Part of a small language model's weights.
Size: 13 layers, width 192, 6 heads of 32.
Training: a variant of Adam for these matrices, 522M tokens, 7277 steps.
Each number is 128 + 32 x the weight over its row's rms, rounded and kept within 0 to 255. Layers, rows and columns count from 0. Numbers have three digits each. The size before them is the row's rms in percent of the matrix's.

# layer 5 MLP up, 1152x192, rms 0.0985, rows 697-739, columns 128-191
099:123137176135132123070134106140101164090154146118144140153126124107140144116114086137110129064114093114129151113139118062099112181114087056152145121178075136138176087129109144125103121163151116
122:142161132130184085142097060149153142158136157122106098136132084166111103130117142149131087106164141094128095163136105173134159050142096073173096149135089135120096155131171093086089111130106131
097:130134166080108164078133149122137159167125088096116149094145105058118093123139090117136133114070155061093136132109114091145154139101145133175082093127154167190103104153151155046161080140132147
099:070074110152100119102164109074114084122083090153123138084149124119139142155074127078032142084099153115076139156176149110101124123095160078187134116156119135131142111159042071161101077189160138
091:137069098112113178134167138136139146154116133236178148069106115103086112144072134093100194109141133125110142162137110101145167121115139140084089136093096125142115123117148112134123089135139123
093:158115155134139139166136102147068165124124137140104197128134159149117160086083108154100188174083144087116121119079133154125166136071141145168112165122080102117109136105137143060096137161112132
106:063099142123197115104149137093116192119115175151085127093136124135161170077170094141102153075183087069131067129164123120112088170118114131145091127064060136115096079160107124151073121102157079
094:162110167125129121137129134107108170149126128113116116121145147169144114148130094096138138082149096057149136102137127127092118128080124094114161117158080101120116091097103109134115169159184153
096:079128128136117157173131128138165163177163131183123070175154101126108127069142143116087089158109161140078122124110128117130122128142148099113101091123080058154196134154168073175104096105118086
110:105157101240200102160112109056128107143123103149091173132085116173165058144080144130137122038188133122123125132086193097125184098097105174116129168143090146123108157132123208099121164128127077
094:118144110122146115180143131137040146170137106130071105146082078174148099104142160123137157086097130174083136150158148122038115112102158121094059137124160105134069144102127137160098165134071153
096:167094165142147132129112109120105153123114140150206154134100097072145102028086130114108137157219139132108126130084151084191143097062147128172154111145141177078087126120110128122135130166125145
107:127124102146120122133082151159098144199147169117119153155173094053135110074104114145062096176142097075121120106163136137165110151153118151138106088109149145122146133132083185156125140162098116
102:114161133110180168126130134096095198125101175218092140128134135160143109123128104127174044191205109124113054151081113070111140163163168098119101091171120084095182154108144118136095115149117070
104:096174158108188087147121108145147095126126159127081132122101124133157119101093168098168087137129122141147094150090126079136121116092114108171107107184087096145166082109146103116153135174170051
104:078164079116192137188149093123092107051082115094120086117137082199180138090135136137116134097078170148149077201140133113119078141124087145133126129126097191077148126122176163169130125172099094
103:124114123110110121090087108145137201080057175161141123101119127139195125127156134110182101076107074139119135187193185064121127174097112076124135148118122123134068138139118127165053146107150100
099:154131186172109122106126116130114176112165115138161148150151118126144124124162164090127118111068097141090156133226142154152134147196193176132117143137087143192141120104187146167091090140056099
103:103145166125213106090147111149064145056123076122092119101156136171130119139097224124150136120099165085140088181147124137090092167108069121161149147149154124109124086046096157142075108143139127
092:139096160135139095089117134122112120150116140198213133115086169146123104112145161078100128105085125095111115129152176138076096103182083126132150159166133086109124122133201095119125117147111149
100:070153157129114160091121085071101128160120147147099102134122118109168078111106067129156091063177089154094156092114152193145182124162092151106133104133180144119128201147137136126102150142087112
091:139121076113165131135093098119125131152093143087099102036121128106116173142129111097088172158121147162101152138107134211143080136170085096147149134175135157085165123112046120093063110156151129
106:076149061144091120103082103108124205166120141123099101119146126157154090094170143139066101140095168198145122156132165181134079148150112118164135103112109149133156095147129162224048119131112077
091:169144141114160106131124147102118111068118147087109170099089135096147157097078151138105118155129068163094111122102165151157134077087110140146147072104156130065178145073046170138156131137056154
117:116076158153148126103135072140150120130137086229111115109123165101095159043132189120173122136150100086138134139140073095089144160169079121129106128119084197193106104090090168181130129119124054
097:130102144156118155137123093099147213095114118172202141116157105184093239123183095132091111169071123081072108111090157161124070097116149185190119131117137121154154135144109163154115136126082111
092:154109137134151118170072141137108090086167105156056117150120129213122136139052155100128109121111133079169104144152138078140127150132123105159130124151174179087170098116135180109100163110112117
086:159165140095118129092163159137085148185091137158134201091155190110083114130077173143153130140208170172114090193079124190099166078082092133150118114084174141174134115150110135144184106122131155
107:091135129109130102077082163115114141147128156152173182134216182069110097117146160128122095107119164033124107134204145123096139134107131068120150107081177105168137131149143059147136132183083134
116:104140086185111106178147154134073162127125125113148089124170144198191158045118140160121134107148100146131108085106117152113147143120098142148109115096145071159173059127092117105141114073074119
102:078085117119133138122161127134156112083182132145152089133200155147102120141128164114166106118147130129096153119136147129064131116129116150107151070045129080124141151111169160130124037137125141
107:167082111132136122113097086125116147133130076164150095148150111087124153184145134142132199099082108113121131106174104081145106065148095097178103146121087158146153119141107082091110134145139134
095:117127110142111146147088133149117116166155151152186142128083115148118171133168109148094132149097122126130130148157106131110189128134156095143139108106102155103130105110155150108112107167099119
092:145189156110182119114140066080096194101090142132106171133132155103070138087136178126139105063119133070100144152191138146110142137128069146165155159111164174162091102118084118153123092176115100
105:105083107152137134116081127163074123178101104135118096103137135116121102148132149131126185136132131139081159134156151140152127200155093075176135106125107147113138153119146121096169074103142125
096:144114098156160132130139125062113145071108139083164115182074109105136194158153113069158165155079145171098109125158138141141150119118188106125132130066073131182119104120143076132142125116086161
103:114171169106162127173146094143162122195141179137088184076093130133110116124088116087083119138108134114121077198088151116122130119099079141163129111136048087083125138104108122148126076147122133
090:095173136245140080134138166146122119092130166083151147149150181128207116095121107134128098135131097155147104113134135088065164126099115114158156116116110179077094082105112140101134085145117157
109:144040091155130146051128127151105146103137171140113093106125067147139195128082116164112095105116195064108118140096117185099178140142143147127145152129126144164159085110149116155083137110110115
100:111168113164116098170119132135102130148094124161161159150111120141142123068151170136099132155133139146116085159107151069132194160141141103154052123081073133084093115163140151155167122104097097
092:173135150107115078090123118124152176194081112080141183074121147145109164112121128115116095140111122150131102114154099201163079175106168072074137155171154098163110127139045117124081146157150135
102:094106161124125083120110111154169165119151139166174130125132155097198114102121154127152135093109085117140116138115204091100126142137081139198111167141164170135170111080140130129095155105118111
101:114152107126116093140118185094125177104129148142158141146158140133137162123081154125118140160073158130090129160070204150101122114172169149178121158156175132204182142115161066044122111135068130